Weights of a small GPT-style language model, trained from scratch on English Wikipedia.
Architecture: no biases in attention or MLP, untied embeddings.
Training: a variant of SOAP for these matrices, 899M tokens, 3431 steps.
Each number is 500 + 50 x the weight over the matrix's rms, rounded and kept within 0 to 999. Layers, rows and columns count from 0. Numbers have three digits each.

# layer 2 MLP gate, 3072x768, rms 0.0625, rows 1596-1704, columns 256-383
356495486492540453593513517565563502448458510472461614458496469570499459471498539464483378525491535491479521534369426531443533441554518568529548465479477524499532457415463480515516511432490507470425550540552534439528510435494436538538458471547570482442526535467566512431598445544522524403559543569585495493497522462545491510518455564512516501508582538454507491492532562559544533397549
412565453443445503446575455535601438456502575537533512585569481477530453490479476574483671531550465459570449492505401496452527424520496542492480484473533478416423502541556494507519402565529549509494430436476492452432495501494535484528446490539403460452668581469538595508528363538497531498491545537500575440461522433495517585505573551507452429518484509555462458536466537558476448511474
571544539467469497472474473534384597441543507567549469501542561448468498514488532563406440490467516531543528489597445552562452563459558473564454526458510569498543470430552579564450508453531491515485524461492502520551552501551481445518477495525615467518513490468470423534577587452439507447599462547578572495471472507431493504491510579510580507465522536590499527535399484411583563456484
480463618452408477423501595520513471445519450536486591518452477471507508419577494525600465427577503458450480514540516430572448476378519512545467520437455527428542539578477443392453568542484512601572404462542536536425619509531509438542451506556484540495513511418510489530458479539513477451498466503457497496436593463511497557407422471559562506537510556559554568450525502427489493634569
429558506559549615472433430537503478482555534468474485490396517504490544545470530413460549486414438480610506475507540411475510455499514415432543504420521453490514495539478483505463500532440404409486422498491542543531556498531499428411439453423567577445401463530525511545436558477464550509496443550558538388479604517445533495452426532500449521505494498518441462516487497477478379484554
414535425511463540478402497483523546465544380565416479545539513469544462520461462509435474411521576561524462517535526513488401521529545433491538555599414449408422408483526462476387465507479469441444435517543449517415510504498561489516514536493509393577480474539519422490500481451461580494579620465620583453492508484536454493455521554574442479510464498614475541504486519417554442549501
446519476409528512540471466550574452524602568546466536437409482491603518505527478408510544513413493512539448478580646505472588521576501540428485535509520575604544461432485551471479441511560454494500551510576444475548409514523542549503521560453464464488448512503498446552500528420485591548460526499482555453512495463356515446601593466479513489501537551467584592428533561456444396530555
445444443412548480485540377540536475485560560502615623551517531452492524517465494507521509496491469487493470553456443483483543539503474462556535497461530519467496589498478533484514413437523406605514496569553516459475456425474466483454479573511583352575542449527495491485451567502498534516523486584484508512391501516544508510606520444478503487443531510507501432534511536478566488475520
502542469559530550486524590518487537499434537481540475468494514533436501435459439502488497502539523556455551516550538492419531454493518531508501466460499420377480404433480479494403504545546448533473539521538516492504527457511516585437499521432454458494451508500583402520463481497524514451484460509499572427463514401486475415565561449498483444511491532515582605510549550472542440493527
498478535598506510483560535602444482469601572499448497476470494484462425473534497548437504560526551500575529475441405463471506526462442516557558451447450538502524602525485488545429600420468421503474451470457513466536542513381555448515458438489496532479537478439490529496498492494424513554531454454453429413441582464379481457518450482516485482478502443483503449519488541513431497511505
449451424466416502531500482492465543555455541493502578540576524484436546430523452485517557508486423531507485482483365512553479502552474501430539552539489502420480542431542478515501538459440475467473451454525463435412416542462447475452446492443535536482485472570499487537392398537438545562525468527498506478443467503518571493548435458452437534457469456500537455518590505401572363534483
484501528543509503541438422485526557513573448551369514518512547472482495504440520479565617448520517565510522496447587427416543480550538532513478519480506540450485506507477569523414456502427546536615612543572479597446560528532512473490524453545490510451479471482501486489507494469461461457538521478468434445455517544383498447530435443464669483487531523518458459494481518497553466444520
537483456564483550534453474579480472456503478536502595487475496484505591533536499507494465510531651513515465422424536525477441462481461583475544579557460457523473354460469585494552459530490546575484503568462502465479542576481479546519480421570520433418507475511451492572483511486488556451454506441496546508463594462542438464452443460530508446634554484451521510447429481540484554537567
471530551497499508464498523614569486508514499543375468511500465465513649415530574449566414458427460465503519493451551510340470435464546546558442457489537476573605459394502453565440435468533503510511496545582543439468450459473518545474508531503570368477473570502533600516472515515494576494529523482473538608535611454521477556409500498481519427544474525545639536440606500409476470492493
542519463456451504466472481492482482523500430459525426435564514473484401581532535507440489515553470488653597493587450508516496509587501572489515426596474546611482410521431513513525486534464521524489494573516484531444593456544481466583478574489523538504486560423408599430561457509507536435465530494509511537473468439516525445560443420546467536499417503459460448329471575553475538597464
571458459478443554519469482515604564522473538430545500489448465496534446480472508452485533477502570485439445424491531556572561519627495527552584530529472468512582545488487531487518510558456547390493520577564487463487475438602482540502550489570480467504490577499583595540525471471534503491510439480534525549544511521350538517621486500460550539436463445526501510551491435507418484532543
559505540546514390515532446515515523484516547322586521565491566509548485418424527489509445550513479426493502476512506463568448522566496576475544495433456527469494463468468541451574538560561398491547467406573427529431483494456525499535516436539608568486479489577463561474410542525485461445423424525473490550555555504504486422553464490447587519558480565524555478532481571517540454534421
493495350400484432476454523479492463500444498434540348428460431521465452510429451454549508457489459472502470563476436406470448493474493494640538451471443484479584597391499421529579430574534552596530526457473419542439413500399515528520435479469542433512480533482512554563559555524488589515479460444518597484469524497426438450488516442484524499571455551504437533420397516582537495517466
529561537501484513458441545510487556483494516489531527485486611490427553545357512555537511468427528586504591489571467562482489570426580488455455540514495535445463523490489437434439504540511429467512431496542608462512452562578513520481435451461624455531399546475566506547466427479516598432532475500483498488478544396429545511511464468551521462507528614529539488488425573451493512458515
507576494496556451451538495599580425497518472449505467431509450431424561487625535513471587538647545607459498470502516361583492587497485436537545491560492429466416523497463388579539664483458474507469469481502495530487450489559506444514513495572558494500458560537502509589509450518505569419509533511549438485486513449479602496523532458462500551438467518427553416508594606507499539424434
482428440558537467418576452511508496435578566453463479560572425500369533466530531543469519505512512505527594550505539510570434487359511527503502494484529563435508504543508500449422455477437520492532499468609504474509561455502469447415547503504394489585522488467470491505465426537559545493480555464484479459519399350623466513479470485465564484557448531587501548581570492443427512515412
636384425477515435533522451437509500545421580501526521498542477520479462477485544532551508438498519469501458455532520473524459482385428453514541509505488513572482459513531525466484412493505507550479503475522514555553475515413549482481547492483548522437519489487607490489522524493509432457476520475500530471560548550542461449513575438506488527479517563393462556513557455399485488477412
476501504449490537532460548450492451470428512476503455463576471586560551462580521525431528481509472455460501461473520567474576534477491517524506475474447534482545478529523490557442461449491481437610476532580444485571540436510528472524481462521560514542485486459546499430464486515497490490454568554630506440440547449542456437512597497529431514486527523456439568431515507481477559476569
475453490544487509486539527419558520403521561463503428517547486427425504493494487585518507437558443537550483464454534492515455428467457522461447510473546463500553411456435596491464520484518412421590487447389455427431443455410469543435424511460521484495540599465491492507601543483405620542446485630533593478574601471418520581411536495516506559495498505498511593529433568514467563439511
472494539456519484451464425563598608497480559536503516469544435444502511495424460511445368430516541632486397455613551527550621554508490451469544410503518573443415468506445514519552476494511491436584506538474564572475539438593555455505454541526462467568502529559440454463562444470548540507403675451605453493518597549519464533510526405445485485555479477540421586484431414513518507533515
488513519468525473516590403500533522540493488489471514433576503592547486511478497449481489496496585604591530515432469448532515477525492498531432446560507472448521405527507544507583618528521466606483469497474532446483534450490459522487448597466489524507557592510453505492506481415555483536495490478443518620553543477483581577465576520510595516650557603431674516396531518486534484497538
560493437420523515610503425494455402551553551471470466583547433517436503491558503495529510502572540455479418474473522610524539492498543417483486423451515486480445481443503523554544520493449446555546548617423525520499481523497478538477546479464475453420583568477468577507544423498535436562447407503536447549591576559511558518520544494524514431526547490443420481554464499522525520517480
488516481551469412505379485570520559516472441489431411603504566515579507540420517530560464497448510444467544413507466530594471568514567419453454534484571464422547374489558452428492550544560442431548399590563601510459550471547468485450438478470548507478500420496484452476506504552565535465450520432470459448462579544480521580495554497542468493522591522481486543510552568422513517566595
551507489504485518481468530536555442520522467482507460555590501454516429465488418518483481469442554434511507497481373508526551512538504514505465546500474577467499508531549549547564511492513490477509432553474479485389495420431444555561477502454506376491491527581510480540395554453516502467463474546463453544413517473515551447520500484514360469505462492497451592420476538521485504535438
468547588584495535495399527470527524545485462509487532477472532509444474519522495515452524551543563544531446530495539490465613593526484536514467508513566536539492494525418454555495416563531538475576587488551455474498601491486476554698435539460500516566347462508460623516492458572534505453550553630536503475572471517504563427433368465413438545439476487502437579514523508488529500470533
586502523546435502474480477546525548494452486500407549411519505545500541488513491608554562492548493557478551444496480549568476411367459546491581533515571424626500467493480452412469426530430475507416485549501477485464486631479434416483476422471503573480532568503524544537546582486549537518466403408504583556495534465453488490508536404490530529499456505503534504452444502487542444472520
454507456541519540548556490517503507540505384481432382533439492482519502393550562454569533514560550526497501502424438489464562508451529439486592530524527528520458502477574495529467486504450543476495522423434521610522500498505518591475487429581541530469516538496532543395551511554666494445503502442582518438445533588507508531468430464501535420364403452474469556544505577569600488552458
560535412529479516503427550476519571499536495543522510580546516579468559581438394517444481542462505482469451488518552475480541559490516546463470490442466571458497435521519523479436544554494451564590455519551592449472598558551433537503514569495526544550500538406456594474522536539430534510506546508589498526510543542519481450589550437465525543474483490538596585485537499463505482535550
368469591440578475441405413497528547559474453484470490441475523572532590470517439587465510549522561544547505440388407504501469457507528537419523588456535567481472512487557538533521471488482528470462455545535469575473477590485466511420529488497590519426480482457528445471460571493523585491610553553542461565528509522525526518457496516487483454506516411514423541452473560514516546506503
527514524541565510443459465577606525463567520486545436422455466484481539441518470528516471497470471456463495428462518574565476501595446592548518557456445484563536468495492402560524590515544460534532475522514567484584544415507545477558529556457485576539452509520522618470511495402416455554509511518482534456496513495576418463473487414503465425466555485513478539570504456471425459490434
562515516561491538435569578447442519477587545505498527513553529449634630360462510439487484459518422495510496452478424466527467456461473491461533536520545482506497421524444485508483466403488509505495493528473515489541465436465539467386486528526518598449487526422500492467536406442468465493505574591506414490447529426466536530520535490473570475416497442630394399547534551473466548397388
463483463434537445516566503526438458537543438596530440422340467475460523428466537447507474481452455545542428540511545459532529482562539478387487410495512468498416522536482457532499434478471471558538610465425525451484428412516522563509519530483531500436492488581458441360454552487521528471542443461516492452532553564468491440451424543501448612570457528490491643435481572580442498448446
465556542477467539583516397477520534439451448573486577486493572458511455456533472507632509403437432524461617505479542425465497560532435545481527452452559561453539461531492518581500508434505483435519515422535590458454529521444512484558531493563485500500412392389538406512520500509503528502498548502490523361452524457606507510429406507536429584542518538465523522553453453501540584540491
563570535546555516525582527504491522540495430429596526568466390525502449540604506512404471498554505467515416508497480541495426438549508477512479516482525538509621481499538540488495434556552482551513535526512397486563525488532511510562495503521438424459540474440432529554408596538466502547523458496452484511488574414378501520482438565458535611524488494446530443494508490452502461560515
559476574470553521474523469456501538564598472430426552556468444513495531548495569569491565507505561528485516452468452564532549518473478538562539547540418492486498581441504587550578488561457530546488457480537526472414505522504533444477540519498442469491549482528507536555509438499608540478514479459463550525464462433465547482490478460552527545497493402589509609430533559530502427498390
539537513490560542512445493446511474452529588452493396527488479461484441408468526452441483561549585544442442515561499463552479577431509532487462536471429501492399503525394577479560404441457436480504439520521454516514467601503511409441421457496451507424509545561592525463461518605467493410560492503472411466416537467550538493511545454539456569500495545608468434472475413461506476552535
509526452415498455520501552498474577409416484499540501541457491610482579524523495514544522508452472530461466432507584524537581434522473463401480454481524457612523392467516455515470478485438476557501543432510382501478491432465500534522499411426505590425492495449546583544480511447441560530524485442499466468358522501420461511520413483582499518538447571571524484447407519433454569533583
437558476457516436480565446445605411414567440485500541436452470374468384492472510487482476538456481502519499426469523454474509508491497474572539431434491514404504528539550508495490486469458591510511566479486440495559591431480472526571590498584462530571471509474417445519424540616450345533619486473514488571525462468413407538480428495455536421473532479529516518605460542488466476501355
497544430510584510411452435557599512458463466526477480505515504546484455493524452510477490432644536478518450504371525476575449577548505465500497514567565593458453567495455567540454512488406529466540456494495543504527525366557514473475465428498561405464634487445510489470492494508472562506465519518580545497474481452465507591577469459555537503405530469511459472479500527503518503469552
567444458409584528491479488451564555428555606514566453639607562504496460498508427577510344473509482501446567427572439584578489531450501506400493561451484510542477480592483384395489465539469446492452590549449550531472519503504445578530525482473498547565460492493511567533456503519398450489433532463559487524564474553505491558494492446503599520550505536509542565509558580481482485504445
446521450402515482470482552488514588542504553532546507564484555390457493394551562566559476468445486621528428483510523468512537536527483522440496536507494556451415557515490551440480509560479502511477461485554445585545493496472477558485457510483468499513539542509555498492471484405441385456534463453426473446476481433483576389536440519512502481406491548396481441519529557501546459536487
612522527493485525538536437497509507464446585329528447500436568440580529525570527577577540496478401576536456516499513584497523455550499659432511415579469481519371382639517389558421560438453493570531458513461527516482470501520521496529525528443417458487547488619443573483527481495476625452546537472463450509493393508403462431492558399510514444553528496460599491490526550554564580537481
556417469452524529505463524488487547491518462429552525458462552449483540399495435508465506506410446479488470499501491536589571491497612428567516472426512526549456421470430551405503525509596500471577468514533489509510529480491487493478506507486474458568450484477493515446508468443455576507415573471644472451557506452472495548459462455492428494518515508488502411467537618492407550461559
570467551429521548520491522502481486551399540432507560480462511558386581470466453489478512560598438526522629535499530458458536610433522534454464499494484517467464456518538519426524432564478565424532513452503496531553547496527581451516564492423428483563511526566419460558527551451434411400483526558541520485487530436417533544470553520505429456553476525519497494560476509478487519550552
421517586439615541571534539474469452492456521507428526513445617505501501486491399527572457437512541538469571551425472479571498549539475452507487422404554562451491536495487414549528460428472466494528486473477524565489411490507560461554601500559440559528490530535574568565646483500476441468504528523542498523466523467527428517355499398508518457521444498513541455528524417452501515582521
460593476571548470531576456519519443497548535446475568497429445473527540537584476489471541518577530564466458482486512494504522454474492463428608435539406545539483505463558476467547483542499473516580526562559530571391412530512478475631548491507503478528541374494428587461573535480447547505550413520486465446594489601596426395556458480512504563496544522505504405420380492574496488519546
511449471439409461466457403529513526543508507488543428465555553488475498441464567434474496509516460511472489500487541406489472461489517407549501443590460526479508545441570553552459432534501560450616514528467454558411519468485480521549531556554610487493531508464472482494482517441502392527505547482557477435470486543507489566489480468450547530567500460431450432458441551522624477542579
522424414454446493507474593489602547599533498463472477517599542521559535507410489484481441544503429532457488511451369515431550519475489451467454478481471498555507451409549516495452458495498549490518476481453512446581494477512506407500474417565607464536568472484562532592536589528511612441550513502553589455474482444497454487530507498474549494524480447523479561514485526468466518455395
521568503541425449511454409523447538516495475449566528442456503484490532439389467396447448561485508581492488551432486566488512461589532502471425467527445449547461438377494452462483526560445548481511549466476501556437456500492379466548445655402559437531444519523446521480617505475423501520541499537551530409530444450471504473507469422539576612524405473540454494487554585480518407545558
401572552468496469440435462506491532577414437449451478402580517438453476498451455456461480444455522559496511453463496517434525407575456489588478566418570542481512536538431426541510507523558453504520564442509405492510594482548522449506464586532438549516483500544582479480455497503559388471504522520501481423424479537485542487531501486517484431478514524458604588535508506519552459528524
571547546487389485457485402553525485482594433468533494498514463463426443581573487540519448525519485555451372544556513472423527531465434512486551552545487548475537419520489572510426534385511386554496535435463423459474437502519438510525526440506511511455524545482498465548502490520484600493413545437548462570470462606502545562453495490358665503525530494471524461492614387550435516559542
456546466462598381554449486447532478449527596523591601502441504580591445508474434477553427442539485516404505462479432495565469576506457626481484530497503464525527427562496468457513564492509457482526491483571436568556462508471493494434487521572559483495524514438541415482455541558514478587471559501489523493493400426547530511529445667546462557399521494501558513561462544549549412553590
493470520560494624525538545493488487513460497518482516516446544538539491532509486515565521451459509331563515503473490471483403515492459568534439580450479450563471440467596489550543450580510505480592462506556530570465526523582547448458480537494481479428566474478497441468634455470484411503451529466463542490563521496613438559545419487531460505414539454503525543530486470440592547455613
499559486548468506511516559483449491502514417444456404524513516504507477466534538470514543672484531499534549514551483429511513530554514485428467432512502568442480575514458592460505541580478493512488429536552545490545535563472461456578502550482506436382544465538528499438492486504534422461563528463469545560621503415524527508519494497467543459507531568490543529512488568460515413434460
527489499477539461480509469550447485525425378473557477462558535489509565333490513538520449461468500497466469576524563429439553531538513432506486460597492546536429411389606514553569438641423444535538533545452548498502450565523557407512477517481541478458474439514509515500578484481589435474553447473470497489555479513486511452492448501448486429490454430500524533510524471478542511497479
488527543504517438470586470488495433496481540439566436492566586550500525474505543559484452571418505408524478496465541502547587475540490450607574471420541517605442465520529482500471477474497480464505453531556472522498513504491543498470508544510478567474581534529523545520543470552538559527518569497557514412551489415486489498601438425527459485510563492521495540520498512517447525481489
551460529553530507499522442540521534492479513445554563528519554421463578521513491445483501526529475479529445453422479501589389525533479469379482455484529493499441463518437426547508457486502473516463380556572439516546562581497561546441502360490532444385610547554424469502489459457537489490505588587499464400504459475510528575531493440457483488491542500463443518509497519526468485485620
552528522532504413510469404511540520510504544540488518461607473537495453545515521396505539514389405497472518442436469516440521515432501464461565547447504429545568607489530559602460508547546506513479532542529519503567522444551457442488361538538571557460531516429540492534553481446517536471538471537476534373535566526548572531486519478458543561460545575573435538531519433591480439481625
495445460431540494502483473539474432526488547531456537454608470525514489539516507561521524522480542466494460513463482463476529517469467588499586428480439501549493532500474378531405510577523558413489392615564449508488523539487408542466463445512591476461488448489478542477469449462544428490504599457628411395495576456555485537530494494480548446487536523535527530479407490455555501432488
536548506490501445496542484549437524500533555486499490557569516481541460511533510543533506542368579474525449479533486584483475463487466384519538442501548546546487493551463523507447462557448522554533400525519462455399424420547510440554558520498444494505582434532472479518471476562473519521444499433426481514496531554505570492477527497553491529518461434504553427442502557589433466514559
459503588539507518606327517465483480459487500483416525568540523484480512583494527590431517559454530512508530392516469461485505513504515454556480527533529544590504530507453518462451526486462515406482524479410459517474530523615543501518417464528497503483505494508540506543496459518417517462500508552504523540513518431546492464475534578529487538456479533461554428429384542559548562499530
447548529448502454482478487481454605450557506478478470577508523526522494452527508523469564484538538473541444450533479572510470513432498481526515475520570517495427606553497436469514423467471505496492461406384505472544498432421508491510399460441540522547432448547459525439466510487493449430511444426425481552443454566547473567513497487534558440474506533477451494512457451499541518634587
424535449509391518506472516494519531571438601516521477531522506504455475572544544496533432476475457508524532547418530463533432585541526529441522576497457584495490442543429469552439548520483440498589505502524385543513477476414511543458513525466533454550556461475555479504448493570482449529478509591511445423604536576513562477615369556476486520481524547477475544547546521445417530537587
429392508491516457452461499537500468525598508448544482480460621475503527475427453559440543442448477603538414388418472454558570534502471491496529489483539564484525501485387557514511522472525494589471516500441500536436544534462529482499456495562395529565496523477583641536494521462445511521482491487402466423534518402481471488504498502503408440496487522519449510430483525612530502530526
455521494449505397446548495455580475545456500512458594521495492396485632469500381470563477445502498491422539506525484519486571498576514458409474524537617506463466482551494475454449390517466413550456517485558529469478425500561542509473440547458489469466527433396555528507524515446471508378492471493485511551549597469491496522477434532485441488525517500530463522395545625547528582469496
451454527529511456493485469567484448533584500386460491536534542427558526548571537492511473556508556484510421509511453493458536570578530529445363445540513512490544510490501543433448429419495488498564520560446538537581486478486455446493460614542431485450431472579480536472450495482597537552502451501498521392517523625487551498574518469525537446505509505509476479490519508546473455480561
501534552466563496516492535444574556567564500501555511463464512514492478537528441426496454503504490432512599497595568455506479525562468419531484499461527515521547540505493588511433492489585486529544461523444465602572443576462538525525518533499451543473449524482520537485549557517515513388426628539523591453509609525513592458435508569424475440571562525406517463521529458490457444485461
460503458401470448410385487493582479601509589502481589525519529480520474466554476526492412463570502507571468468452508546453421532535524516459453503545456520502503515519443479512482529544512512434495410456523491610567589517541520456590566425453442513439531546479444501506448442470564440471440542432635408572497405454526564468497469463466582447471426406456575558500506553448413489552606
521417514476578427486503522517558491548433494526511539506549463550443580460438458534549581477531575466459544382466522455450491404522511498471478568601585482624605409557492480559544485528574446523423503495527565435549517474446470550433465529472441534482515563542509463501588466536491528497573532365453549571501605509511378511457520515463560495594474359571496530436515597399530488535527
548515513555539418514453559474555508491564454437448488517497574517509539529475466480472479485561515515490535496541489455516530550436519430511443476547603528550561570550500512567512579498504442483525523552566506528491581542380511400472478490502511410529470461397538486435452460488540532533467602477396386522536476626523437437466495496515593534505617521527532486549456522455584511537532
486425499482450427455521535446528518505359485405528514571541491523529501515567423520416513535471529534538505524543479579431517543457434458524453488539539413434419435450499507547534483548498490450556479497517485559596608607523432558535453429533507556457508394434418502526551606549499505507470438488461449501446388495487508522485473474540451544482543516524416501451461554526525549449468
537438489454527525528543537533506436499493440435541495479493528472540482447435430586562478528451534514381406489555431385387598613466499515503470552488552538460578521470506481511498620545460549574504447527441542465590563565502426587475589537582530470447538473462467434541500557524354518480585575487532529495523527389482487499457450534531548482483466474557482500511546522496513535497415
508395397426507503509504518441355548516540495525558470511455520451429532484407557545533457446571400400587495410568459538488487698565475537473444557578477405540512526477548557543504392571396484429498443625413501535477487544617488465534457425572518463502471571505480537459403449574536377480475483476456454456492467371515510460577608535508590514483436501550496553431540558447532558635456
490479440492478544485547497506557404474470452474514574568497504489497452450527522570513578527513475436518494509466573514507486497503465501457529431474546537490432494500543506513511577493526511411516555543486449479491498433483505428421488439499496498521473507517503465432493485576542422509516563584475515555566457509497594514450477492574585389512547531452564519556529450501544529385482
487581509476493491389479465519477494619643544544388441514529483469510538505569500653460520495537480486453574435380464498544517575534498530457438554567448577501546503478540517483545479504508462446597419586600518500481541470477465519452468524582414440452488519515580498422480565552438530448531450546449454546462518462488484441406544510522444511532478567529424427597542517488431516545495
443552479505524442434468472540587484451484459463434459544543456514425514534480539528488417439477443472503455486481502482469540591529542502494560527520576438587479424524577488482506500539535557562455504458460529584527516432536474437414541433490423518543462549449514528483532482420504494544554548481520507488404557528542548425487502529464562497513476456444486486468453515461452503401577
591504573509610527478488487453482496493420404404447547516544423466489573502596438460442504505452474560414451479537596507426475489507455429500508493432460553492535485425470528526475449470547495507366520509613550524634513557496469542512487485452594500513517467447406447515433516588399482478661438463513581513441496390475482521481534387553521512530540487503485556527524514575435605528557
550502553454519435498487477531522539454494532508491539435483575460479438430515475468623525421522459483385444436491430579533495417472466551455542555559481451537416380503460545525565484484456566520479472461419447536475551571541449495530530473536551458526541452517500464461518555532514502482509511425488481410485504449463504512482460415469552536542545471519455522543542581486460384498554
454505531540475511603426530533483494530490528509437505414466444528492500537536446507449485490417540497498454478518454547500527522461479473451476552558572542557556527489434485452436553611581496472532508576542541461499526578512488518589451525442464498471523523533524451416468539492462510456549458520498579449497540498488485460542413546569532393516543465498516537481494518427490455497457
541583530453419488453474495523503477522476528485535498471478448511535537551506497543520533567473554454420589445507505448546516528598469482492551499567473473527551477429578482421570515525437454510526523657507501528423439491529441528569491561467525529481446510565597471459456470548468482448501437529505418539474522496447452508572416565538499454477383514520515452604501457446483464492504
513595477500520533539468558536584422536578485483582484499490444459472457506564415530388482461417503461539489428472463455511494569509504475582455514539366561473501467524567547477532560503426521574421568524588526462494531454439485471546451581520491516457535529541395438542479565508591470440522570451488531451533509513561530461493530463496529546471538511469574586424404490565467466513511
426480407527509487482575502474525577488536504553546447427459498484498510470631486549539475560544487485495524576485447571558520463564494625556352560421477490474647430452427499547465474543473555466496537598507471499584469551432523524426520570419539444516580548386530566507522416502559525500555529510583554457470566563532505510503465476431570513466559499454411469590527584520483443536506
487455523462528458485449481462495498533445536485465485536524584468591516536526482492498508584434433548343494484522482485578563506486474483488586557450513467549595455533540464480512510564446410494594460445531547451475562481580483345465567525369451508486563524586444501457573463437604524463548583379537442591559491499538541454589523576526542562522498536433522548600514516468525558472525
573464461558454511510477458518488556558472555468580551484487533467507455488537463490438526447506515581534494515506482554490510538494548480413512459498550505510482513478540379516483454428611510476472538558499443522539413546490571542519434523551478494506525562461442476467551424451454536507437534530493553438517469492584441480573569430484560539471547569468506494518642483594497553523471
511518478540542452463488490489492549572503399477463603443531453561587495444499418558569507419468501501516469507545488536503511589580560507433560547515559474552518473525481407442493471533492517594598460534559461540409538403511473470560500487480508512621465592466472486537434397454488451447410531479485498444504590446547545486419428481491579542420547542486559538529436549502586459479519
503549528458566400388472516498460492452548577534539418473494450502515487449500489504546459491488570491421505516440536456487484481471484512496580445450489502509679460527485567567473585530539478496547570521487475492480411409587550451524492520374570472449535468588518484556543509497479528446474499470517508495547439520490472579566430564372513437606525523635442510464481522469499520540518
563554494456453498473520512538571458554384596447436514509544451447465524517435569526440550453517520536529525526479522474593530551509488539523406425517595492518459494465582403450553449541460522514463559475456492497513495561548456364492490418473416472381524407502527560507449588551522585521555512492469426478507496465455563513505446456440445421594448520495493528594516565561520515517473
588452425576478451528472535565397481348509467516498541608571540464505554541434451481515533560466524414529412391519433439440483553478460517439455458566569486538546564538441548517571454603525464500491454518535552486482492484494452581494455506560467510560447428525541568531443427507420472444486561538507589448559598553465531494564561464530553525547424565503496528485503470535520486471535
507448504512495474552534428576505472520489575494503488414430573475532454451470550559566514465378451455512543576552515502585608408341489595397457438502463603492525542581581475511499417519495554477564483511577537519513516487425471547550483455463496568479472464543484511414493464525494501532565529516428492455493502565519493475548490490547424534622435481420471524511446556426500429555476
575513439485422547573491476539397477428404525437452503482466391529425503504468524533446477475533591662404439434417491393507598522482461565410501507399517439516528505472560530519507466548485559457562456567462461472458381423457445497376515456564479529396460386504537466464473494462516588583545498465481509497460450544502533432511484523445447506544576449469485497557488440400512472422460
558436555549498449540493409467532494511468554485502471590499443555519479562514519430469467498540482349432554458544468387463479463574489458467535451484520467491504528542573523543622513538586407469580491465489483504499459443478439514579417501550500489424571412504510419444465532479562532564461525516571490503504453587511533506469477523450554472482494457493478434463594502559470386487599
448478483387420471423481536558491611453436547476473457466499464538493522439390484569517570456514517465434503562497508580510581471515517458430541463489538417499426506446469548502428495631453532555646423429402471515536423471518491544450509473445421492495512488536553541496511531488473520466501571514535577543521540497500626492543470523504478471482486569564477418483538459449399417488478
535586524465458498515490427456505541476474612581547570383568537558385499337478532562473464450601476510522475527528558491539514553500440446543509437533458507570463367548404472570448448605453423623495491560499444513605523515549471434515440447454468478534509480532458448458524550550431506534504494464557530579477467500444440425489447488457608372524462457507531551441554532470544588502489
499518483459505499522495488458463514390513468501556560550587461483527492532571447500554522543477451478565540447439441508480593499359490582420451487508501493564548461461584505494460508408423474456499552468507508565544517557409434451549538497499464481490452499537419476511443488477530552500569526426472536444502499601473520422511536537550533452541535459492588435485477515394540487572525
542652459484507452489520488518550576489525472503481537448579517568449525454452462552585503566476587499493533481444530464529465475403494476496508507373527571449493554531459544493477508493428477556494487555548497546493503443438497459539517501491456478455515573429428449497422519486499544504471569460485527499497500391519492444459497498546442480568478468465464474481466567552484445484532
471468460425476530480512494602497569573543494577529513616475423508386577450452490523614494462477475512516516515418582465562594496548500540413460405568425546477453534512488504498568535519449544428467555469492490469534514590577527583463497468546578435534532516451602492559464451455454450387483512495430522437484535501489474433447478423432497461497399530484514521481489553490552450485469
435469542462421572512565611556598555449529501550547514527447490472492462421602522488529491499546579525518573521421492554608505515483512500538450545426415485464471535542426507488440458491560501510501530498383435569520537548530424453558537428503487501446508478514582488410401445580538562458476574570434386456451561481512536501493516439537477466495569536415582424532465499511492462557495
479518432441496461522495566483543525496507411507438543539559544526532631571467567419438453491582582577546589458516464493391480548549517467560486514523527485475526479551443620478392389547443535451578592512544452529511514462492588505545524548574513434565524375442358485425452551488532458567513446412485464500505503472500514546506525521442514495502466517502561539513484551478484524500640
420619457510622557560592532431545543482425451460459400494531561430478545485406510569592537486483481607467508463430495546502518480617505424511521449511480444423531547416635495547476560560414555541541459474434524472530477543424504469511557490449533556372470485517529392445523534461521549400496559510448536482509545450529529476432489531573475489396544488460551503547536598497575403467478
545553476611517504498531508552406514561503530473447473541500448500524587489499432480439662450403627434433604494413466515612538541471469574481420316451496558409454535558515473568479453555542375447571464539538516468421449480438512528477570447448441371541497374478568544553544500427425553505609499474523591476530547517418421456582534433515572392538625527496467538513547539403542538550416
466465564464444476489481444484487435515450527472474490466573521431448488422413405482620617434549636567483551525538485475467615469508511442445502507460489601478443427500546571515438518451477617422530540455428482611490537536448491454427487426485571437556442507456563469495535463520447495409538480412545559442471460287544461486459468455446525417483544553520513488474495566529515478433413
387579470430467548477414506511550450549414557530586516552528499506547429452451581418486582449537475491586508547424505447518587554546478444547577499507465465512488461588498545506459467514477538534547421535462480498542446439563677385482413481494477564497486473518503488438435534546555485526442406548567458486512530463564496386545467461518407490483548446561505560466420545485532473497618
486428534545493465519450596525570416454499490551519514451522477478522588437489452466537513536461489494486527570451359514540506488430464470544422516513582488448488461537428459441510456583567500571453455610452527511509515549574562548541497410488466460536519469541501528417461503527486402504452461496517509537537472536440518398477474515441431372457482478506526506453501549610504556493519
532524499531543432430471493492523399506398532386562398478554411478470521545480471496470470397491450507542448513429598505518525586434519449518491550557435422486498456469454491606475542452523491482447449578529441538416481514463481519481503432493513505486431491535424536498475471489493477491561539498563467492501434561504526568520572497486491500485550477528542524468441520472444456530618